Part of a small language model's weights.
Size: width 128, 2 heads of 64 (1 for keys and values), MLP 320 SwiGLU, vocabulary 1024, 2.72M parameters.
Architecture: rotary positions, no biases in attention or MLP.
Training: 101M tokens, 3086 steps.
Each number is 200 + 40 x the weight over its row's rms, rounded and kept within 0 to 999. Layers, rows and columns count from 0. The size before them is the row's rms in percent of the matrix's.

# layer 11 MLP down (transposed), 320x128, rms 0.1, rows 182-190, columns 0-127
108,181,175,248,246,173,187,230,195,216,223,242,148,170,116,258,212,238,144,206,142,168,235,161,150,196,198,180,162,267,198,185,249,265,218,198,164,254,200,222,250,240,220,328,245,152,234,227,207,196,187,285,176,212,185,167,181,188,216,186,196,218,198,207,181,220,238,232,240,167,220,212,251,220,141,138,184,166,135,198,192,267,262,174,152,152,188,194,173,207,165,215,253,230,224,189,251,201,167,210,159,315,171,215,189,274,217,141,194,158,168,235,209,173,146,174,212,149,195,161,166,226,234,122,155,270,108,207,230
106,216,212,168,166,255,101,189,184,130,208,156,211,199,206,252,286,251,246,258,200,196,173,174,260,209,241,191,171,179,219,200,118,253,182,209,177,241,225,206,268,149,193,230,167,200,193,166,247,244,197,180,240,203,226,173,205,268,165,224,240,157,217,205,243,145,177,195,190,157,190,229,141,187,202,270,221,269,179,194,200,132,244,223,210,166,192,294,193,265,175,291,209,192,152,227,161,252,241,246,174,212,204,183,96,267,209,188,165,215,281,180,205,263,235,206,163,142,235,266,126,232,209,227,167,184,200,179,179
091,196,206,157,172,219,210,172,169,185,212,230,222,163,281,291,212,259,222,208,167,161,200,171,237,295,236,212,159,193,169,223,154,236,223,208,160,217,240,178,170,234,254,164,209,238,215,254,163,134,223,150,297,221,232,200,167,228,220,170,162,183,149,176,213,193,271,208,186,189,180,170,209,243,127,231,289,213,181,239,230,204,120,153,259,216,170,154,291,111,229,182,160,257,198,232,242,207,154,211,172,238,205,188,181,190,178,247,280,125,214,266,186,210,158,166,201,201,202,159,216,264,244,240,229,244,276,201,227
097,166,178,211,198,173,164,167,199,200,189,214,155,196,226,247,228,202,234,197,209,183,102,218,234,228,120,154,164,206,199,179,185,205,236,164,204,119,217,77,177,207,199,293,179,161,168,167,115,125,198,176,125,226,167,293,216,258,245,177,184,156,163,199,133,178,196,249,176,187,137,153,204,257,145,176,178,201,231,209,306,280,196,200,189,277,192,195,232,177,172,174,161,226,159,208,216,190,228,213,228,225,187,191,176,240,240,174,131,163,121,123,203,213,167,205,178,216,235,129,199,163,229,164,190,224,235,199,192
099,206,273,254,130,271,196,169,240,237,204,205,162,143,268,162,187,182,214,246,175,249,236,198,237,250,273,178,163,278,262,194,230,191,189,164,150,176,124,249,281,191,284,221,234,167,170,180,192,173,265,207,228,247,244,185,181,269,243,160,211,191,221,214,177,187,191,211,198,134,201,175,205,190,249,159,201,231,155,196,209,205,178,194,217,242,180,181,240,102,279,135,151,187,200,197,229,174,100,226,154,157,178,177,299,173,186,213,227,174,275,206,160,181,175,220,229,214,211,222,161,199,213,166,254,257,211,242,235
103,195,217,263,178,189,123,212,238,183,188,173,185,218,267,207,182,178,145,256,190,208,211,189,136,183,204,138,124,281,202,163,218,119,213,156,165,263,174,198,232,201,147,193,208,225,246,231,177,161,233,318,203,122,169,265,212,191,185,160,193,295,195,212,184,223,229,193,263,180,195,143,178,215,214,243,240,279,138,178,220,178,235,261,177,211,127,254,103,179,236,174,225,207,250,230,194,185,226,241,238,235,138,237,190,194,199,196,209,187,225,219,166,161,210,231,165,216,171,190,158,175,227,205,146,123,123,148,239
101,172,211,112,282,173,201,202,190,166,128,186,261,190,167,176,161,142,178,256,201,209,174,201,231,196,243,218,202,160,208,172,223,218,189,192,219,238,249,284,247,198,170,203,176,170,212,224,168,156,192,262,196,205,248,307,133,144,158,193,133,176,172,192,240,167,177,187,182,232,244,175,218,163,123,171,147,110,189,221,146,247,122,220,249,177,252,166,173,131,205,204,183,213,165,130,254,204,150,224,220,236,187,206,251,166,293,226,178,284,200,182,221,220,222,204,206,145,140,202,117,192,143,199,228,210,179,183,161
108,165,225,171,143,187,179,197,185,203,144,216,165,237,182,212,285,189,220,237,266,204,238,138,111,165,224,176,149,258,208,186,193,209,204,195,188,213,195,256,202,171,202,288,201,191,83,248,209,210,185,201,277,224,284,187,172,261,193,201,164,219,211,186,182,124,180,269,143,169,237,145,171,150,208,216,222,141,181,178,197,289,208,245,187,142,170,209,158,239,202,209,199,247,175,196,242,120,244,188,268,200,167,204,256,172,205,243,207,222,148,173,205,205,148,145,211,149,231,215,182,181,273,205,299,249,220,234,142
107,236,163,234,176,96,208,171,160,124,151,172,215,210,225,242,187,250,133,216,249,280,208,179,229,169,216,181,188,140,233,263,117,244,243,252,174,268,238,196,260,218,226,187,174,209,167,283,154,215,181,159,278,248,193,231,230,186,291,224,193,205,229,246,125,213,182,186,153,186,140,216,305,247,196,165,186,194,92,183,198,215,155,169,220,168,201,132,246,187,242,228,205,210,250,231,236,213,202,209,189,167,187,227,162,202,164,164,211,222,243,184,187,159,193,185,225,258,183,217,223,243,206,185,186,270,183,131,229
# layer 11 MLP gate, 320x128, rms 0.0777, rows 183-191, columns 0-127
107,209,267,139,203,162,106,145,223,181,236,135,184,161,217,232,162,180,223,197,180,187,236,214,140,170,203,301,145,208,189,222,170,236,165,253,156,163,215,219,144,229,209,114,176,154,241,259,209,307,236,263,182,170,191,205,257,177,157,278,224,226,227,177,208,239,234,215,186,196,250,212,264,203,220,212,167,186,199,156,209,235,152,162,185,224,183,251,224,289,226,317,196,216,226,109,175,209,238,244,166,185,208,156,114,182,163,174,238,222,184,217,204,176,174,272,223,202,215,201,236,203,189,207,166,215,253,168,232
101,270,151,241,198,252,237,163,198,277,198,144,146,158,237,201,190,161,169,247,176,167,211,275,173,194,197,218,184,226,151,201,236,130,227,119,184,148,184,281,194,259,231,222,277,192,160,180,239,228,133,174,208,210,182,199,146,167,202,215,264,195,157,118,202,169,223,173,212,241,193,280,241,239,183,200,135,124,194,170,286,147,163,197,185,178,219,310,210,225,204,232,222,194,248,218,160,204,250,234,206,136,190,196,225,178,273,159,191,100,181,200,205,236,266,216,179,209,168,216,195,146,214,201,159,179,229,174,182
105,237,248,148,148,297,222,201,167,161,186,240,244,187,206,209,220,158,103,272,224,228,234,249,223,205,283,246,207,148,189,167,261,218,205,128,254,263,212,198,216,219,240,155,179,260,243,258,219,213,233,183,221,219,272,199,187,251,268,149,235,223,183,245,302,165,211,131,170,234,215,191,130,221,203,197,231,214,160,190,232,140,189,219,151,206,199,205,138,211,176,213,135,264,253,210,256,140,177,220,254,215,231,226,193,226,223,212,263,258,186,195,124,207,195,208,215,193,217,249,131,158,194,141,193,231,191,222,191
096,237,229,231,186,196,243,172,157,168,197,186,242,172,170,253,264,238,216,142,169,153,222,232,243,182,200,192,180,183,220,215,226,277,220,185,217,145,150,229,180,221,159,225,229,262,222,249,150,169,242,198,169,206,237,236,257,273,250,152,171,273,228,130,160,152,154,205,225,167,210,196,231,167,208,227,168,231,243,232,215,149,109,189,251,136,215,192,205,188,177,204,216,193,265,169,144,157,189,140,216,168,245,263,174,169,231,291,255,219,151,168,105,199,256,158,184,178,202,191,193,203,195,146,252,196,270,181,82
102,162,136,289,232,221,201,238,200,204,279,159,191,118,200,195,302,232,222,203,240,242,231,173,234,218,235,254,135,237,156,179,153,143,190,203,204,138,195,219,178,244,277,205,176,236,192,266,221,167,217,180,235,204,263,174,219,191,275,203,207,279,169,173,214,259,233,167,190,206,189,207,198,240,275,274,257,223,180,220,241,252,198,134,191,122,222,159,156,144,167,196,161,203,171,199,199,178,241,196,159,247,219,182,251,170,223,211,132,129,155,174,233,220,168,235,214,172,204,170,151,164,194,201,221,213,279,276,241
099,176,256,204,113,230,212,179,262,214,238,159,200,207,200,219,175,145,207,229,172,233,247,233,224,186,135,188,182,261,130,245,100,154,259,199,176,164,130,244,157,191,247,229,194,181,220,187,268,187,174,163,147,214,233,153,260,296,122,180,195,140,179,137,242,207,189,246,160,216,184,202,227,184,257,175,173,200,256,180,201,214,223,197,54,192,194,178,251,188,202,176,235,160,151,148,200,207,213,170,217,203,130,231,241,169,228,226,187,209,252,189,207,170,196,172,265,145,176,223,281,221,147,147,214,167,209,193,197
100,199,191,119,137,209,151,199,212,214,251,194,262,242,134,234,208,168,191,258,203,247,146,286,197,166,212,199,204,257,205,151,231,177,161,191,220,289,201,250,201,160,172,229,217,228,200,144,203,194,182,254,237,189,191,231,203,249,129,240,224,211,172,114,184,229,203,164,283,173,276,192,149,238,172,196,166,267,216,232,160,174,221,195,226,206,187,208,128,169,218,237,128,230,223,182,212,172,206,297,160,175,245,180,229,182,130,217,159,201,257,181,185,212,210,232,191,183,113,162,148,120,268,246,187,195,215,172,286
103,243,262,216,233,207,216,237,235,135,232,192,159,122,147,169,201,124,184,220,181,216,212,176,102,188,237,221,280,198,211,191,184,209,218,261,190,127,147,192,211,187,189,164,275,183,280,170,218,139,201,243,118,173,290,203,149,240,185,228,159,266,183,156,204,197,203,131,216,136,195,246,201,91,175,180,195,133,252,170,170,173,204,194,176,208,172,237,185,233,186,175,199,188,162,206,191,210,203,144,248,241,200,192,226,177,223,246,194,245,159,230,233,236,202,206,308,145,202,240,219,122,199,208,144,171,253,195,165
096,218,216,201,255,196,180,258,213,193,262,208,196,136,182,169,196,200,202,279,173,261,147,215,255,211,215,192,232,260,184,205,196,234,132,157,277,171,205,195,206,249,204,220,195,229,220,141,223,192,183,234,74,202,181,215,129,197,157,195,159,197,141,208,200,189,158,174,166,147,177,162,182,129,189,208,213,194,238,191,157,257,218,160,169,89,223,198,223,130,100,173,164,202,237,237,179,211,216,229,168,215,168,122,117,155,128,234,160,236,262,290,202,201,218,177,227,173,277,165,199,183,229,209,138,222,210,185,224
# layer 11 MLP up, 320x128, rms 0.0775, rows 183-190, columns 0-127
105,344,276,163,213,176,264,240,182,216,182,262,259,220,234,227,179,221,187,205,201,233,182,193,216,173,294,265,232,190,212,206,225,248,163,255,179,196,191,238,183,179,205,223,169,185,191,230,267,163,208,166,251,106,219,182,208,203,181,199,192,216,196,182,157,192,204,173,148,188,222,232,165,109,201,211,132,186,182,184,210,216,246,245,270,224,243,200,233,114,177,192,174,219,202,223,154,187,183,182,180,164,171,132,124,200,203,196,182,198,144,206,107,201,203,174,190,78,166,160,126,190,210,205,206,176,287,193,134
100,157,256,184,188,173,193,196,231,185,210,187,218,156,126,197,233,198,182,138,184,231,163,173,155,172,189,162,272,172,245,179,189,179,195,234,191,209,223,214,189,180,210,246,134,255,165,177,238,212,243,251,194,207,207,178,107,180,197,280,229,199,198,256,198,191,179,202,135,158,181,195,232,190,193,141,252,203,246,200,120,190,237,263,244,231,180,189,211,203,191,185,201,124,127,239,270,239,174,235,178,178,191,117,253,250,103,200,219,295,148,95,162,178,136,182,164,178,213,252,184,211,168,237,147,305,194,173,219
098,249,307,121,163,226,164,224,160,201,165,219,210,196,185,223,145,181,157,171,196,146,174,247,222,192,211,259,193,225,177,211,225,184,155,166,150,144,211,193,207,228,141,299,154,261,226,185,192,247,170,216,125,105,187,174,128,236,224,181,246,133,183,242,243,176,220,218,279,189,225,161,254,206,208,218,195,198,239,204,225,156,282,202,197,201,173,177,178,200,174,168,170,237,222,204,225,186,155,205,291,251,155,201,182,305,260,256,205,98,250,243,205,220,175,218,191,233,177,230,191,153,238,150,176,237,189,188,214
097,127,218,246,109,145,184,225,199,180,267,253,235,200,250,199,221,247,132,235,219,173,163,213,138,160,184,225,216,256,204,174,222,261,229,193,126,161,211,170,184,242,183,222,182,152,195,243,165,252,251,131,244,200,175,189,186,180,143,193,114,231,165,217,156,205,258,193,87,185,281,210,154,182,99,170,213,181,178,168,185,190,162,239,241,201,178,155,221,207,230,191,165,192,166,210,278,197,231,244,206,159,163,256,202,127,174,271,192,150,204,231,183,191,197,222,229,171,291,193,220,190,224,153,158,148,251,198,188
100,214,206,175,181,162,219,205,179,230,200,271,257,186,244,204,148,213,258,243,191,209,257,215,142,170,196,176,248,215,155,160,221,241,197,240,224,308,217,190,182,190,215,236,270,210,162,226,214,172,296,194,206,230,203,205,199,215,191,203,141,156,286,158,230,238,223,182,201,225,168,168,213,159,175,281,193,277,179,241,162,274,189,238,146,252,217,205,197,208,176,165,259,224,204,149,227,190,227,311,190,194,123,277,275,162,145,127,153,235,176,250,220,167,226,191,182,230,166,223,171,291,181,237,170,212,182,254,161
094,171,169,234,252,207,179,166,171,232,151,201,193,228,190,155,221,204,221,168,179,174,138,242,123,214,308,193,214,204,143,256,166,204,186,304,185,189,228,116,227,216,166,144,126,276,220,97,210,234,163,164,117,186,237,150,222,207,194,199,174,180,126,154,228,265,234,157,190,245,273,206,195,245,205,204,204,278,158,193,200,140,187,196,234,168,168,244,233,242,243,262,228,239,180,200,185,219,220,227,200,188,174,152,256,193,183,162,199,162,180,202,230,152,186,267,240,252,242,233,212,254,181,264,261,219,202,185,229
105,192,196,210,251,195,224,188,183,175,225,189,194,211,244,205,229,212,153,224,200,285,193,206,239,149,189,203,191,178,240,215,199,210,208,192,219,165,246,201,229,222,240,187,123,169,188,237,258,227,189,161,191,258,254,201,266,221,175,194,127,214,239,181,198,236,252,276,216,180,227,175,160,196,194,243,234,163,224,267,248,278,130,309,168,156,142,135,159,252,177,187,269,183,254,149,212,180,227,239,298,193,180,114,233,203,223,223,231,220,145,236,117,160,165,164,144,173,214,273,118,167,230,209,264,206,184,151,163
103,209,203,214,157,260,171,242,256,292,195,204,241,168,190,204,230,255,182,136,246,219,198,193,183,236,162,230,235,142,142,141,181,195,206,216,179,212,185,243,251,227,290,201,201,214,231,303,288,225,190,153,198,153,207,214,193,232,166,193,195,251,210,204,181,174,182,222,242,204,161,176,150,172,267,184,206,235,224,195,128,249,231,180,175,192,212,277,203,183,282,145,229,230,137,157,201,195,254,174,173,211,158,235,175,212,220,245,231,253,266,205,242,191,129,235,331,273,181,228,210,200,130,234,235,235,212,190,147